{"n_layer": 16, "d_model": 256, "n_head": 2, "n_kv_head": 2, "head_dim": 128, "d_mlp": 1024, "vocab_size": 8192, "activation": "tanh_gelu", "norm": "layernorm", "norm_place": "pre", "norm_eps": 1e-06, "positions": "learned", "qk_norm": false, "attn_scale": 0.0884, "bias": "all", "tie_embeddings": true, "parallel_block": false, "init": "uniform", "init_std_qkv": 0.0287, "init_std_o": 0.00507, "init_std_up": 0.0287, "init_std_down": 0.00253, "optimizer": "soap_variant", "lr": 0.00898, "lr_mult_qkv": 0.5, "beta1": 0.95, "beta2": 0.99, "lr_head": 0.0122, "grad_clip": 0.5, "warmup_steps": 200, "schedule": "wsd", "decay_fraction": 0.905, "decay_shape": "pow", "final_lr_fraction": 0.0, "batch_tokens": 262144, "seq_len": 1024, "doc_mask": false, "train_tokens": 729200000, "steps": 2782, "dataset": "wikipedia_en"}
Each number is 50 + 15 x the weight over the matrix's rms, rounded and kept within 0 to 99. Layers, rows and columns count from 0.

# k: layer 2 attention key, 256x256, rms 0.0718, rows 243-255, columns 128-255
# q: layer 2 attention query, 256x256, rms 0.0737, rows 244-255, columns 128-255
# v: layer 2 attention value, 256x256, rms 0.0771, rows 128-142, columns 128-255
# o: layer 2 attention output (transposed), 256x256, rms 0.127, rows 128-141, columns 128-255
k243:49 39 49 47 49 82 47 67 39 35 58 31 46 19 74 51 67 29 70 63 36 45 55 69 34 55 48 24 25 72 58 41 60 15 65 24 60 41 56 58 59 46 39 40 46 84 37 60 69 63 39 13 60 62 53 35 55 79 52 54 50 35 70 62 62 70 35 24 36 32 44 58 52 59 44 30 67 53 39 44 59 50 47 42 13 66 78 68 47 42 57 72 54 72 34 50 36 63 81 66 30 71 66 37 25 70 06 63 31 60 67 11 62 47 69 65 60 25 43 55 27 44 99 57 81 37 90 00
q244:84 39 51 57 45 92 06 56 57 47 60 46 23 42 40 72 70 57 45 49 36 22 59 56 58 63 44 16 48 50 76 58 64 44 21 84 66 38 58 49 73 67 34 38 70 45 52 53 40 58 40 59 37 64 37 77 68 37 41 45 63 78 72 23 31 40 59 50 76 56 55 44 39 56 63 61 40 51 35 29 24 46 26 22 89 19 70 43 63 46 55 23 42 49 45 47 21 59 40 30 55 23 36 45 47 55 58 56 46 18 55 68 48 68 30 68 66 44 59 54 35 12 30 55 33 83 36 62
k244:62 17 52 72 60 47 60 20 75 67 43 67 52 46 62 45 53 66 57 59 34 55 46 45 62 13 59 61 56 38 37 53 40 73 55 23 55 78 85 39 75 32 62 57 37 65 31 33 79 53 26 29 55 31 78 62 60 57 10 62 56 54 56 84 51 67 51 51 32 76 68 58 35 57 05 40 87 55 37 48 43 26 39 42 55 45 41 53 38 39 37 72 58 37 44 24 61 49 20 72 29 47 56 65 58 50 30 34 61 69 66 18 65 82 39 39 45 55 56 58 50 67 40 67 65 55 58 77
q245:54 54 65 44 00 36 28 76 38 59 66 72 44 82 46 30 67 54 20 46 41 38 25 89 40 65 81 55 44 65 48 51 48 33 30 49 74 67 59 48 51 29 66 84 48 73 60 71 64 26 54 37 30 64 49 49 55 32 73 40 62 52 18 56 56 64 07 53 48 42 32 31 45 23 48 27 76 56 63 84 33 13 05 57 80 45 42 07 57 35 42 64 41 46 39 55 33 59 58 72 52 45 56 46 65 65 53 52 54 50 81 44 53 42 08 33 47 41 39 64 34 38 40 58 42 54 24 52
k245:33 29 09 52 72 99 52 48 30 39 41 64 32 37 02 49 52 85 46 40 70 42 71 21 47 66 62 28 92 45 21 52 60 21 42 54 50 45 46 99 35 49 37 58 61 59 56 48 50 51 61 74 58 64 36 15 50 57 26 52 57 81 40 51 11 61 62 65 52 75 67 56 34 68 57 45 04 56 17 43 57 36 00 23 41 37 33 59 42 47 54 58 54 45 49 19 70 45 46 43 72 58 50 61 54 27 48 76 15 80 39 67 64 59 84 68 88 64 77 60 77 78 75 29 30 87 65 63
q246:45 38 41 55 39 48 24 54 74 46 43 62 40 33 69 71 48 47 61 46 41 43 42 26 17 26 63 36 38 48 36 51 27 44 88 59 49 49 65 44 72 56 58 10 34 48 75 50 43 23 47 33 63 81 37 66 51 61 29 37 41 43 36 34 19 59 46 36 82 58 39 38 51 38 39 18 52 65 57 63 77 61 54 32 22 50 22 82 51 44 54 25 69 78 54 74 32 58 47 53 81 26 35 48 47 40 14 67 50 41 18 51 37 35 76 61 30 55 45 25 62 68 40 09 62 21 31 63
k246:73 53 35 67 55 37 69 76 36 67 47 61 47 46 59 42 58 16 75 56 57 85 36 80 57 45 45 97 40 75 46 30 83 98 50 67 24 20 67 37 33 09 75 60 66 71 34 21 55 52 21 32 39 28 66 34 62 37 82 72 49 48 57 81 46 36 32 99 59 18 32 83 49 62 53 20 43 37 30 30 17 76 57 77 41 63 35 36 57 16 00 25 28 09 53 31 77 65 04 47 69 68 77 42 62 46 71 68 36 33 59 73 36 54 51 30 47 33 25 41 54 39 37 38 62 40 75 54
q247:63 52 61 58 70 36 56 59 76 53 25 66 37 99 38 34 64 56 33 64 71 21 50 31 47 43 14 52 43 42 53 50 44 44 95 45 88 23 67 24 42 62 56 44 72 84 21 48 71 71 53 30 32 85 40 58 91 67 55 41 43 62 34 37 31 54 76 35 63 50 55 49 36 68 33 40 61 56 36 52 39 74 42 50 34 54 56 43 35 53 39 82 56 64 42 33 51 52 53 43 40 70 73 68 07 51 57 52 65 39 38 38 42 45 43 46 47 55 52 50 37 39 59 70 35 57 49 92
k247:59 52 89 62 35 56 77 95 23 63 45 33 50 62 72 52 81 27 55 56 59 99 45 51 80 51 65 50 43 48 32 57 02 41 65 53 60 36 51 56 58 56 64 64 27 48 19 48 42 07 45 41 73 30 21 50 22 15 59 66 50 55 56 81 42 58 42 84 39 50 58 49 32 26 83 49 24 52 58 25 08 40 52 53 09 45 47 24 78 49 41 54 49 78 14 36 27 29 36 55 51 26 31 82 60 85 25 36 02 78 63 62 39 47 34 77 49 24 28 53 55 71 55 34 47 44 57 75
q248:65 52 40 58 48 51 34 91 79 83 39 31 26 74 17 29 77 82 29 45 44 37 31 67 41 82 50 42 52 84 49 39 13 18 46 72 63 77 29 75 21 50 41 46 28 53 73 47 62 76 46 55 09 56 55 46 77 48 67 52 11 46 68 19 65 87 57 41 72 26 46 30 87 48 66 64 93 29 69 62 48 28 34 09 59 48 51 55 64 56 39 46 75 73 69 18 50 21 72 69 56 43 44 70 12 60 26 26 29 28 45 52 44 53 29 48 80 52 40 54 49 49 49 24 44 53 50 55
k248:62 78 44 13 68 10 42 48 43 50 82 85 66 64 29 36 33 84 06 71 56 99 55 61 99 51 50 73 53 38 54 27 33 58 59 43 42 57 51 51 75 35 46 38 75 82 45 73 51 00 12 53 73 58 35 45 51 58 25 09 66 63 51 19 53 72 25 73 75 65 20 72 00 64 66 73 04 55 59 60 33 63 05 32 41 63 35 32 24 64 36 63 45 63 32 45 33 48 40 49 22 59 10 40 64 64 59 29 76 61 07 79 71 58 76 47 53 63 52 44 95 76 30 18 54 71 76 51
q249:45 72 80 56 46 59 66 59 37 54 92 50 68 72 59 36 75 39 48 47 29 67 54 56 35 91 45 56 62 58 45 50 60 18 36 36 40 58 68 49 68 41 35 46 60 52 53 43 80 37 45 48 36 41 51 45 32 50 68 58 80 48 59 05 64 44 79 52 37 48 62 25 40 22 66 75 31 29 37 63 78 26 57 40 39 61 40 27 72 63 57 47 57 34 68 36 54 47 75 84 25 24 59 34 25 39 47 37 37 57 37 48 45 48 56 58 51 41 33 43 13 44 60 70 47 44 74 50
k249:70 67 39 31 35 26 55 24 49 38 57 35 61 71 68 69 34 70 59 77 99 39 22 78 39 56 61 59 61 50 41 53 74 35 38 66 18 51 34 60 71 33 45 53 42 79 17 88 26 49 67 38 69 86 12 63 46 67 39 41 56 59 64 50 20 39 28 75 21 72 49 59 37 31 42 44 45 60 69 56 76 41 45 59 59 45 20 69 24 34 78 54 38 50 38 81 40 61 79 08 67 37 26 69 71 74 69 56 77 61 62 40 67 42 10 48 54 23 71 70 20 63 54 28 52 29 67 46
q250:74 85 67 51 50 27 29 67 54 28 59 55 27 40 54 42 37 59 40 69 51 56 60 58 18 42 54 37 67 14 70 60 21 63 43 43 39 43 75 30 51 78 67 42 14 39 64 14 23 54 24 59 67 40 30 22 41 54 55 64 31 34 73 71 39 72 37 46 84 46 41 72 49 55 48 31 65 73 66 55 50 52 37 10 50 60 30 52 37 08 16 39 28 48 47 15 79 64 69 44 52 37 50 48 46 53 13 57 63 42 45 42 56 58 53 58 41 52 38 75 37 52 59 17 51 61 49 52
k250:59 68 57 66 33 53 39 60 73 29 26 26 75 31 35 73 16 27 23 50 69 81 46 08 59 37 54 19 59 77 64 46 89 41 76 49 76 26 79 32 58 34 48 03 65 45 49 73 50 31 45 48 46 14 43 82 48 23 40 49 51 99 26 39 36 53 60 26 56 49 53 41 89 67 54 65 40 28 51 15 70 21 43 48 22 61 42 41 49 41 54 82 43 41 25 62 54 79 29 41 54 12 50 69 50 31 42 64 42 63 19 59 45 49 31 65 67 65 54 51 43 28 48 34 44 43 56 83
q251:80 62 72 61 51 58 53 68 35 32 46 33 44 61 51 47 26 55 70 37 64 53 35 71 47 47 40 55 32 67 64 50 47 60 48 74 44 37 59 58 75 53 68 46 42 43 85 26 40 52 49 86 46 36 69 37 62 76 71 37 52 26 42 21 34 52 35 22 44 43 48 64 65 70 59 38 43 66 83 38 42 41 41 40 35 51 58 50 59 54 30 23 65 31 49 30 39 43 44 43 33 26 49 62 50 47 43 29 82 57 61 47 62 38 25 54 29 20 67 49 35 11 75 23 36 75 34 30
k251:41 69 43 18 51 75 62 69 65 47 30 60 68 73 56 26 40 55 21 64 33 61 67 19 46 40 75 35 54 40 26 58 39 32 23 22 78 66 66 27 21 34 29 24 61 63 20 54 53 29 44 47 36 31 49 45 33 03 31 49 40 38 39 52 30 54 76 76 78 65 56 40 27 66 26 55 47 42 73 31 16 14 47 39 59 47 26 17 70 63 63 52 21 47 16 19 72 27 58 50 51 70 37 44 63 76 43 62 23 32 54 49 55 65 84 37 79 57 50 59 44 33 39 70 46 48 55 69
q252:59 37 65 63 46 43 36 49 54 40 55 55 75 70 17 72 29 40 59 38 51 38 51 53 43 57 68 59 26 47 58 48 33 51 72 46 72 43 48 00 37 57 29 50 60 33 39 51 53 54 55 16 62 66 67 41 36 54 54 31 56 28 82 31 23 73 35 50 56 50 26 39 69 52 55 55 42 78 74 61 38 53 35 43 45 41 64 81 37 55 41 54 61 46 35 69 32 35 72 73 68 56 42 31 25 50 62 19 47 64 39 29 16 66 32 77 68 52 76 83 39 50 62 55 64 19 28 63
k252:81 62 48 31 62 76 70 41 48 49 52 42 15 35 93 22 62 41 54 70 71 69 63 32 50 39 61 17 99 24 80 92 52 27 31 58 46 58 49 67 73 27 31 58 47 52 39 58 45 49 46 70 43 62 68 68 40 42 04 90 42 62 44 59 75 42 39 48 79 43 66 36 44 43 43 74 50 26 71 28 53 37 17 69 57 24 12 12 53 44 63 59 52 30 46 80 76 67 40 40 58 36 55 69 56 68 63 45 58 55 55 61 39 40 00 45 33 33 29 55 53 56 40 40 28 81 62 19
q253:31 39 40 45 59 32 83 41 43 60 28 71 58 46 61 37 67 58 53 46 74 69 42 31 49 47 44 36 27 38 54 52 29 39 82 47 36 45 28 69 29 63 73 62 65 28 43 22 41 59 33 65 20 44 52 55 36 68 14 51 36 60 52 71 53 66 32 36 22 58 85 35 51 16 16 60 35 77 49 70 69 65 29 64 73 49 53 47 46 35 64 35 65 64 84 61 55 24 48 48 33 45 42 44 54 35 74 48 28 77 57 46 34 57 73 35 61 34 75 50 33 36 49 76 66 69 49 18
k253:47 93 64 42 76 31 38 56 64 48 41 43 44 71 46 52 44 61 42 60 49 26 25 57 51 57 67 56 22 50 67 47 16 52 58 68 67 56 31 16 82 31 29 24 25 81 78 48 51 59 89 49 79 56 17 43 33 52 80 55 76 58 45 42 29 44 28 47 32 66 43 71 37 75 45 43 63 42 50 61 68 48 38 30 58 43 43 92 50 66 46 30 47 63 35 54 71 76 68 19 67 41 22 60 43 40 47 25 44 33 34 44 54 59 15 59 38 46 79 56 55 63 23 56 02 36 70 56
q254:50 54 59 75 38 52 21 59 70 46 38 31 55 28 49 17 28 59 57 67 40 67 47 39 84 20 63 73 89 53 66 51 61 52 54 48 33 35 48 44 27 50 45 66 54 89 56 07 64 66 47 52 37 57 75 45 17 49 06 60 63 37 61 76 93 64 44 44 64 60 52 54 68 75 54 52 64 47 53 29 62 74 59 61 60 55 37 41 62 20 36 44 74 54 55 56 74 67 43 45 46 43 63 95 32 22 71 41 48 61 50 38 24 47 46 43 32 86 48 33 31 35 68 54 32 67 36 56
k254:45 66 67 53 76 54 56 24 41 46 59 39 63 75 45 59 51 17 44 88 44 84 83 32 17 51 42 73 22 17 38 33 60 84 78 17 50 63 84 48 21 44 63 62 32 47 61 95 53 88 58 64 45 74 50 48 45 45 49 19 51 52 71 50 25 71 64 55 63 32 51 39 99 25 66 67 17 39 48 59 15 30 71 13 38 19 49 55 28 69 67 73 46 42 38 32 49 26 32 41 68 62 34 23 35 99 48 26 47 47 51 48 53 44 53 20 54 49 38 15 19 45 62 43 78 35 48 54
q255:37 58 60 44 69 37 49 38 43 53 36 64 48 45 20 76 60 62 67 46 64 49 56 42 14 25 31 59 62 53 69 62 62 56 67 57 38 44 29 83 21 69 30 79 57 46 29 68 14 44 51 66 53 60 28 65 60 35 39 57 47 36 90 40 51 50 56 41 46 55 37 52 33 16 53 52 30 57 61 88 71 66 48 42 12 49 21 42 37 50 57 21 46 56 66 52 33 46 52 35 59 54 61 37 69 68 26 28 41 50 37 50 15 42 69 50 54 63 39 73 70 87 54 48 57 50 46 37
k255:56 16 64 47 72 67 27 59 65 49 18 56 51 20 60 46 35 08 46 51 61 43 60 64 86 30 75 35 30 37 55 62 68 62 28 70 72 26 66 45 84 19 75 48 29 65 70 33 64 58 33 31 51 49 23 58 68 53 34 43 26 49 81 50 55 32 40 59 53 41 39 59 58 99 36 44 62 25 40 32 23 49 54 53 47 78 46 71 39 48 30 47 56 75 70 58 72 46 54 53 61 55 30 65 44 53 65 31 45 31 85 06 70 51 40 36 45 17 53 29 23 35 37 30 71 62 18 52
v128:63 47 61 73 66 83 60 80 59 43 69 66 88 53 55 51 58 18 29 47 51 61 61 61 39 54 22 55 72 57 34 55 53 62 91 60 54 42 75 39 28 39 45 45 37 46 42 85 69 34 55 65 56 57 47 73 48 79 45 51 58 61 55 31 72 70 41 60 29 54 57 61 44 67 47 72 40 51 16 56 49 22 52 47 51 59 84 40 47 39 61 36 43 74 49 62 71 44 25 53 34 73 25 55 08 61 33 44 26 71 37 49 44 56 54 59 59 56 53 62 27 61 42 58 36 37 54 47
o128:46 56 75 64 50 45 29 50 31 57 63 58 36 60 41 66 35 63 33 58 61 32 65 45 54 71 64 58 41 42 64 34 36 47 59 47 63 55 64 50 74 64 62 27 42 24 69 55 65 39 66 78 74 53 52 71 67 40 74 41 41 22 56 64 38 34 54 52 51 64 40 50 30 56 39 49 18 86 61 52 78 38 48 57 41 35 37 45 55 49 63 44 38 51 35 29 77 31 62 50 67 56 25 49 44 62 41 64 56 44 53 60 78 48 64 59 69 30 45 62 64 64 49 31 40 56 60 70
v129:40 58 43 69 73 25 82 34 40 60 47 54 65 43 36 48 50 70 59 37 63 54 56 30 62 87 50 43 58 68 44 49 44 63 21 33 61 28 31 52 76 51 56 52 64 40 52 49 40 71 68 61 40 54 65 50 37 44 37 47 46 36 40 73 54 75 44 48 39 57 56 44 67 05 50 54 64 54 39 49 45 40 66 54 23 74 52 61 50 45 44 37 47 35 50 83 63 53 51 36 38 72 21 54 26 36 58 42 61 81 23 57 76 63 53 47 72 51 39 69 36 69 21 68 99 69 49 45
o129:63 37 46 58 72 60 79 75 56 53 37 48 39 37 51 61 50 47 69 60 56 38 28 41 44 39 46 42 27 34 73 71 60 53 50 59 48 41 54 44 41 68 42 50 64 49 29 53 43 25 51 46 39 43 60 53 65 53 35 44 60 30 47 46 54 71 75 75 88 70 55 56 35 36 55 31 49 50 60 55 46 48 35 44 53 30 39 43 50 52 65 43 43 38 65 60 57 42 50 33 46 37 49 36 56 71 60 49 34 54 49 40 53 66 48 68 37 45 55 60 53 43 44 51 48 50 53 44
v130:36 40 29 53 47 24 74 48 48 33 49 43 50 57 32 23 40 41 74 62 50 23 45 50 39 60 63 40 36 60 68 63 38 27 34 73 38 52 48 50 39 41 17 51 55 75 54 56 33 44 56 13 53 63 64 37 53 46 36 56 36 45 34 57 55 37 46 57 45 69 61 46 60 61 65 54 58 58 40 43 63 59 65 43 56 29 40 84 55 33 63 56 51 57 56 49 70 44 43 45 63 55 76 41 41 62 55 46 45 56 64 37 21 65 47 35 53 59 45 73 97 48 39 23 15 38 59 43
o130:39 54 23 42 61 45 53 30 44 52 65 39 44 45 47 45 53 59 62 76 63 56 52 38 38 50 49 37 36 47 61 50 45 43 67 48 58 28 40 72 81 00 64 40 30 56 65 56 42 55 62 42 50 53 50 44 47 68 56 62 47 64 47 68 53 40 52 52 44 60 41 43 52 57 64 52 77 36 74 35 26 41 48 54 39 51 87 69 34 34 58 51 57 68 41 60 64 50 52 45 51 36 65 26 28 56 38 50 75 62 33 47 72 49 61 58 67 29 41 54 48 38 63 63 36 41 63 65
v131:58 13 50 90 34 38 25 66 37 55 26 27 62 19 16 49 42 29 41 50 46 61 51 46 75 65 31 49 42 42 66 55 36 44 44 70 74 39 55 55 55 58 39 40 53 41 47 39 77 51 50 39 54 47 46 38 67 61 38 54 66 30 29 72 61 20 34 43 66 52 26 37 61 54 64 54 72 48 71 53 67 47 35 42 64 44 38 72 29 55 47 59 54 41 74 56 55 47 50 61 66 29 54 75 39 59 60 58 71 59 41 43 64 48 75 63 41 02 57 73 22 47 48 44 37 64 34 42
o131:44 54 37 54 67 36 40 39 24 24 58 56 60 39 54 45 58 31 57 50 33 40 36 46 32 47 76 35 58 37 56 61 57 26 42 39 13 44 28 50 67 53 53 47 41 49 22 69 45 60 81 39 59 52 51 48 50 44 54 46 59 61 72 54 52 61 35 37 60 65 71 78 90 49 69 58 27 43 65 51 43 34 59 28 25 33 66 41 46 36 47 57 48 55 65 51 45 45 44 22 41 54 41 47 50 48 51 80 49 60 60 51 51 55 66 57 29 63 85 61 22 67 78 37 65 43 59 56
v132:41 66 64 67 61 43 58 84 41 61 37 74 41 23 27 65 39 57 22 51 48 58 50 46 24 47 27 53 55 51 55 36 42 49 37 42 68 32 84 60 79 47 32 63 66 61 39 40 75 63 37 52 42 38 42 53 55 27 44 52 60 33 31 63 58 53 54 47 70 42 49 28 54 35 75 72 57 45 51 68 64 38 35 46 53 56 20 47 41 45 40 70 64 59 23 51 52 51 33 59 36 55 40 30 38 38 49 53 45 99 04 44 70 56 41 71 54 39 69 17 70 41 43 48 41 40 54 51
o132:67 57 55 46 49 23 35 63 58 56 37 66 44 60 62 65 64 51 61 47 44 55 78 51 61 50 46 70 44 51 57 41 79 58 58 36 57 50 49 34 54 75 56 35 43 47 41 66 47 62 39 72 61 32 48 54 31 74 73 51 53 73 65 60 46 38 33 55 45 37 39 34 29 79 43 59 12 67 42 58 52 51 55 69 58 45 80 67 44 57 61 49 47 37 54 68 51 58 22 66 31 43 54 54 69 58 49 51 42 34 68 63 53 63 56 41 38 57 51 50 66 63 58 60 45 37 74 62
v133:32 87 31 44 56 63 46 52 37 71 62 65 46 39 54 53 63 51 57 60 51 56 38 72 60 48 74 58 61 13 45 57 37 76 70 55 44 55 67 42 59 68 67 28 39 40 48 57 42 46 71 43 36 47 48 47 58 55 44 34 08 50 20 54 47 35 37 66 46 45 66 54 54 12 54 43 25 47 35 46 59 66 48 49 29 42 24 17 76 68 52 75 54 53 72 50 49 54 48 41 59 35 39 69 30 54 47 55 65 36 80 52 57 32 82 64 66 54 65 64 65 36 43 63 60 74 48 76
o133:47 51 27 60 32 72 29 50 70 26 33 58 35 38 17 49 48 55 53 53 60 45 35 66 26 55 59 32 71 40 28 49 35 70 40 45 52 53 34 51 41 42 46 49 36 49 37 75 49 47 64 24 54 45 71 76 59 37 38 75 66 63 61 35 49 68 39 64 42 76 37 54 34 47 53 45 78 35 55 28 53 48 40 54 40 49 93 25 62 30 38 57 51 57 42 46 73 47 39 36 38 51 64 55 60 31 13 53 47 32 59 70 23 58 50 20 67 50 52 54 25 35 45 86 51 43 52 45
v134:38 51 14 63 38 30 46 57 54 49 22 42 58 39 54 62 53 51 55 55 65 32 63 77 52 36 43 59 24 40 41 59 61 62 33 51 49 59 78 40 53 94 49 48 60 74 73 57 50 60 53 54 55 65 45 57 39 38 20 49 60 61 56 59 53 67 69 44 84 55 54 43 54 38 64 36 47 49 58 35 45 59 40 50 47 53 21 39 34 45 56 60 15 38 47 49 03 32 38 60 57 52 53 05 53 54 62 54 59 52 30 76 31 49 59 74 47 44 38 49 66 60 47 20 69 61 57 78
o134:46 43 35 40 73 60 65 37 58 57 30 61 44 40 23 61 58 58 60 45 55 46 54 28 24 58 53 73 36 41 54 53 67 41 63 64 73 37 44 56 43 52 35 72 74 63 40 49 61 55 43 49 25 42 48 43 64 28 49 68 58 61 49 49 80 63 66 30 40 42 49 80 57 52 56 62 64 39 68 62 48 74 35 51 34 44 44 58 75 26 62 52 35 63 52 52 53 64 75 39 32 67 52 39 20 43 54 59 39 51 41 35 48 40 39 22 53 46 78 28 30 30 59 84 55 47 34 54
v135:69 45 19 40 56 34 41 52 55 50 31 36 59 42 42 26 47 47 59 28 40 39 43 51 26 69 48 57 83 12 57 76 42 39 51 77 38 44 67 38 47 49 68 48 56 26 62 38 60 35 27 52 45 64 42 40 42 45 51 63 29 92 66 70 71 50 35 45 46 59 46 73 34 85 52 72 52 57 57 46 65 31 20 87 66 37 76 86 62 38 39 55 41 75 61 50 46 12 33 70 63 12 35 69 40 50 54 57 40 29 66 53 61 74 57 22 57 68 49 28 49 74 35 25 33 49 54 63
o135:07 56 48 25 28 45 46 78 36 44 58 27 54 24 63 44 44 35 58 37 41 55 49 38 36 57 67 50 53 69 40 25 50 42 55 55 42 63 47 89 58 28 54 75 54 58 53 49 45 41 47 36 37 53 57 52 41 65 35 67 49 57 52 51 99 62 41 37 36 38 62 10 46 70 42 78 37 86 34 37 60 40 36 57 29 67 46 46 43 56 36 66 70 55 36 53 66 50 36 63 77 52 30 37 40 48 66 39 26 60 33 54 65 51 78 36 19 53 32 51 40 36 59 48 46 41 59 28
v136:40 61 54 53 58 41 25 54 49 34 60 28 52 40 22 57 39 57 42 18 56 32 50 52 69 41 54 48 40 74 35 68 76 55 52 53 61 54 31 59 20 59 45 46 53 61 40 52 67 41 43 47 29 40 46 76 49 47 45 52 56 67 61 54 37 56 25 57 53 55 31 46 60 58 38 54 58 55 65 57 72 64 40 48 70 72 52 77 55 70 35 47 33 48 65 64 13 38 31 49 56 50 40 63 67 45 47 57 31 43 49 69 40 52 51 31 49 29 80 63 54 50 63 68 34 60 71 65
o136:75 59 50 72 68 62 50 55 52 74 14 47 51 43 46 29 51 55 50 65 21 44 79 67 43 35 30 25 19 72 52 60 38 36 53 46 65 38 53 72 32 52 64 43 65 50 68 40 34 27 28 48 42 65 50 46 41 60 58 51 50 53 26 77 41 39 59 45 26 47 66 65 66 53 61 51 41 39 61 48 39 54 47 41 40 54 76 45 58 41 71 50 55 24 63 54 43 47 71 30 63 32 61 53 43 31 54 46 63 49 29 22 24 60 60 57 66 40 47 68 75 38 43 59 27 44 23 70
v137:31 65 39 51 57 49 27 51 64 52 58 27 56 49 84 50 36 39 42 37 47 74 44 63 45 38 54 55 62 47 60 42 30 68 34 42 37 42 39 51 28 66 52 65 52 53 80 11 45 29 46 70 32 74 63 56 26 36 50 49 44 36 32 43 61 45 46 54 52 58 37 44 50 13 00 86 41 52 74 63 81 58 37 63 54 36 41 52 37 40 62 44 58 89 58 67 32 37 75 42 81 42 52 62 64 22 64 71 36 23 39 26 38 64 44 40 50 44 45 75 41 64 63 22 29 58 61 66
o137:38 37 37 83 67 65 40 54 72 46 79 57 46 48 48 42 55 53 35 59 52 29 42 58 36 55 58 59 30 37 27 53 54 59 50 48 80 50 43 59 69 20 39 38 63 76 56 63 23 57 50 75 63 43 52 67 56 54 37 42 56 68 51 47 26 49 27 66 60 44 50 70 14 48 43 39 70 62 79 50 39 44 34 09 37 90 82 36 50 50 42 49 68 39 73 55 53 56 12 30 42 66 34 59 47 39 52 38 53 33 52 43 68 20 39 22 66 35 18 41 43 40 36 24 56 44 73 57
v138:40 57 58 42 36 33 38 63 50 29 42 70 65 63 54 68 46 21 41 51 36 28 40 64 27 62 31 57 37 45 56 73 47 23 59 73 44 57 37 56 48 39 42 52 44 49 79 38 51 28 58 61 70 58 40 59 55 57 43 36 66 66 43 61 35 65 43 51 65 48 64 66 29 52 51 57 57 64 88 51 30 70 23 38 74 48 66 59 64 55 26 69 55 36 35 79 50 50 72 55 66 69 42 32 42 48 46 24 76 44 62 53 43 56 43 54 69 76 34 51 53 58 40 68 32 63 82 46
o138:49 31 38 30 39 40 24 47 67 52 18 44 43 49 51 50 64 56 45 44 45 51 47 38 42 50 69 36 51 42 35 34 66 42 30 83 77 26 30 50 38 47 59 64 59 57 64 42 42 78 39 59 57 48 62 38 29 55 64 30 55 58 55 60 43 52 59 56 20 32 51 53 49 41 53 52 56 34 49 46 09 56 33 31 47 49 68 56 55 59 53 65 62 55 45 55 76 73 51 65 82 57 51 31 47 56 60 56 64 87 65 60 57 48 66 37 25 69 43 36 53 51 69 39 66 67 61 38
v139:33 54 53 29 31 27 44 38 55 42 49 52 41 75 30 33 37 54 63 69 53 52 52 48 44 45 53 60 49 53 38 52 46 59 47 29 37 47 35 57 47 73 47 46 49 46 54 48 58 23 64 56 31 49 68 69 34 36 43 46 46 50 26 45 52 56 38 46 34 69 48 62 26 72 50 49 17 46 46 44 32 52 80 52 52 42 20 70 72 26 48 61 63 43 37 86 57 53 45 32 38 51 32 73 35 57 56 35 46 40 43 57 37 70 60 42 59 64 45 82 62 46 30 43 56 67 48 48
o139:40 35 28 51 81 34 73 58 54 36 54 51 34 56 49 66 69 52 49 66 64 20 34 69 65 52 56 48 54 25 30 49 39 60 45 55 58 59 33 30 49 08 65 71 66 35 78 45 46 31 38 19 62 37 81 36 74 48 64 50 45 61 42 37 36 68 57 54 52 31 48 77 46 46 54 42 62 67 60 57 39 44 45 32 39 49 47 61 55 60 62 49 67 44 63 79 96 30 54 47 43 55 44 45 51 58 44 25 46 69 26 01 32 47 57 60 44 59 50 24 30 51 28 51 41 45 35 40
v140:29 48 66 72 49 62 55 73 55 52 71 34 51 61 06 34 45 61 72 34 80 52 57 57 61 35 44 47 45 56 40 64 70 45 37 48 38 77 54 57 57 42 77 55 49 82 62 23 94 28 55 67 65 41 40 62 52 37 49 86 57 60 87 41 45 25 32 39 64 48 57 48 78 32 76 49 61 26 59 36 31 16 54 35 51 68 59 45 42 45 26 42 49 35 41 34 57 67 31 41 50 38 45 54 55 84 46 55 60 69 74 78 59 43 49 46 78 46 74 49 49 45 49 45 68 27 42 46
o140:55 61 52 28 76 39 77 53 27 54 63 58 66 42 55 53 49 62 43 54 29 40 63 46 60 58 39 47 38 65 39 55 39 43 65 45 45 44 75 66 34 57 47 60 50 38 31 60 31 35 42 52 66 54 46 43 61 52 44 61 56 69 56 57 53 50 53 55 52 46 44 46 64 50 47 56 44 58 35 53 63 28 66 65 46 41 48 31 61 68 68 53 41 32 53 53 36 56 83 49 58 24 52 46 73 14 37 32 49 53 34 58 36 48 83 43 42 76 39 37 35 64 58 41 47 47 39 36
v141:74 57 33 34 61 66 53 49 40 66 37 41 42 45 48 48 48 62 68 63 17 48 69 49 19 32 70 48 51 61 47 78 45 30 10 51 33 59 56 51 56 48 56 51 69 70 49 41 47 50 57 50 63 85 40 26 61 74 38 51 55 49 53 57 70 86 61 30 54 91 44 71 38 34 56 40 52 74 57 10 85 36 39 22 52 64 60 24 66 00 81 34 43 75 34 57 40 40 77 59 25 53 31 61 45 46 62 39 76 67 87 28 60 45 60 45 56 41 41 75 38 56 41 21 19 28 49 56
o141:52 44 48 56 38 42 35 51 56 47 35 57 51 27 37 43 48 26 46 50 67 49 71 46 48 49 44 41 54 49 64 47 53 72 58 70 50 46 43 51 44 59 41 72 56 50 56 67 63 77 42 69 56 71 20 51 63 38 47 73 69 53 40 28 82 57 49 46 73 64 49 59 02 67 53 23 82 49 54 55 67 62 51 69 34 32 56 57 34 49 47 63 29 35 29 56 48 97 50 78 43 25 37 28 68 74 53 56 24 43 74 93 70 50 55 45 35 28 61 33 49 78 37 50 43 28 44 51
v142:39 62 37 56 52 65 57 54 58 55 49 82 55 45 34 68 31 74 73 40 86 60 47 43 70 43 25 60 56 55 06 68 54 42 51 75 45 57 28 56 58 17 63 31 53 51 40 77 48 58 35 66 67 41 66 65 65 65 29 55 58 24 56 50 57 61 35 42 32 33 20 58 53 57 63 62 47 33 44 48 30 20 67 66 60 79 50 41 42 45 50 29 44 44 54 24 48 83 52 64 38 54 32 48 57 55 35 50 35 31 48 60 60 70 39 44 31 34 46 88 42 67 59 60 38 42 36 63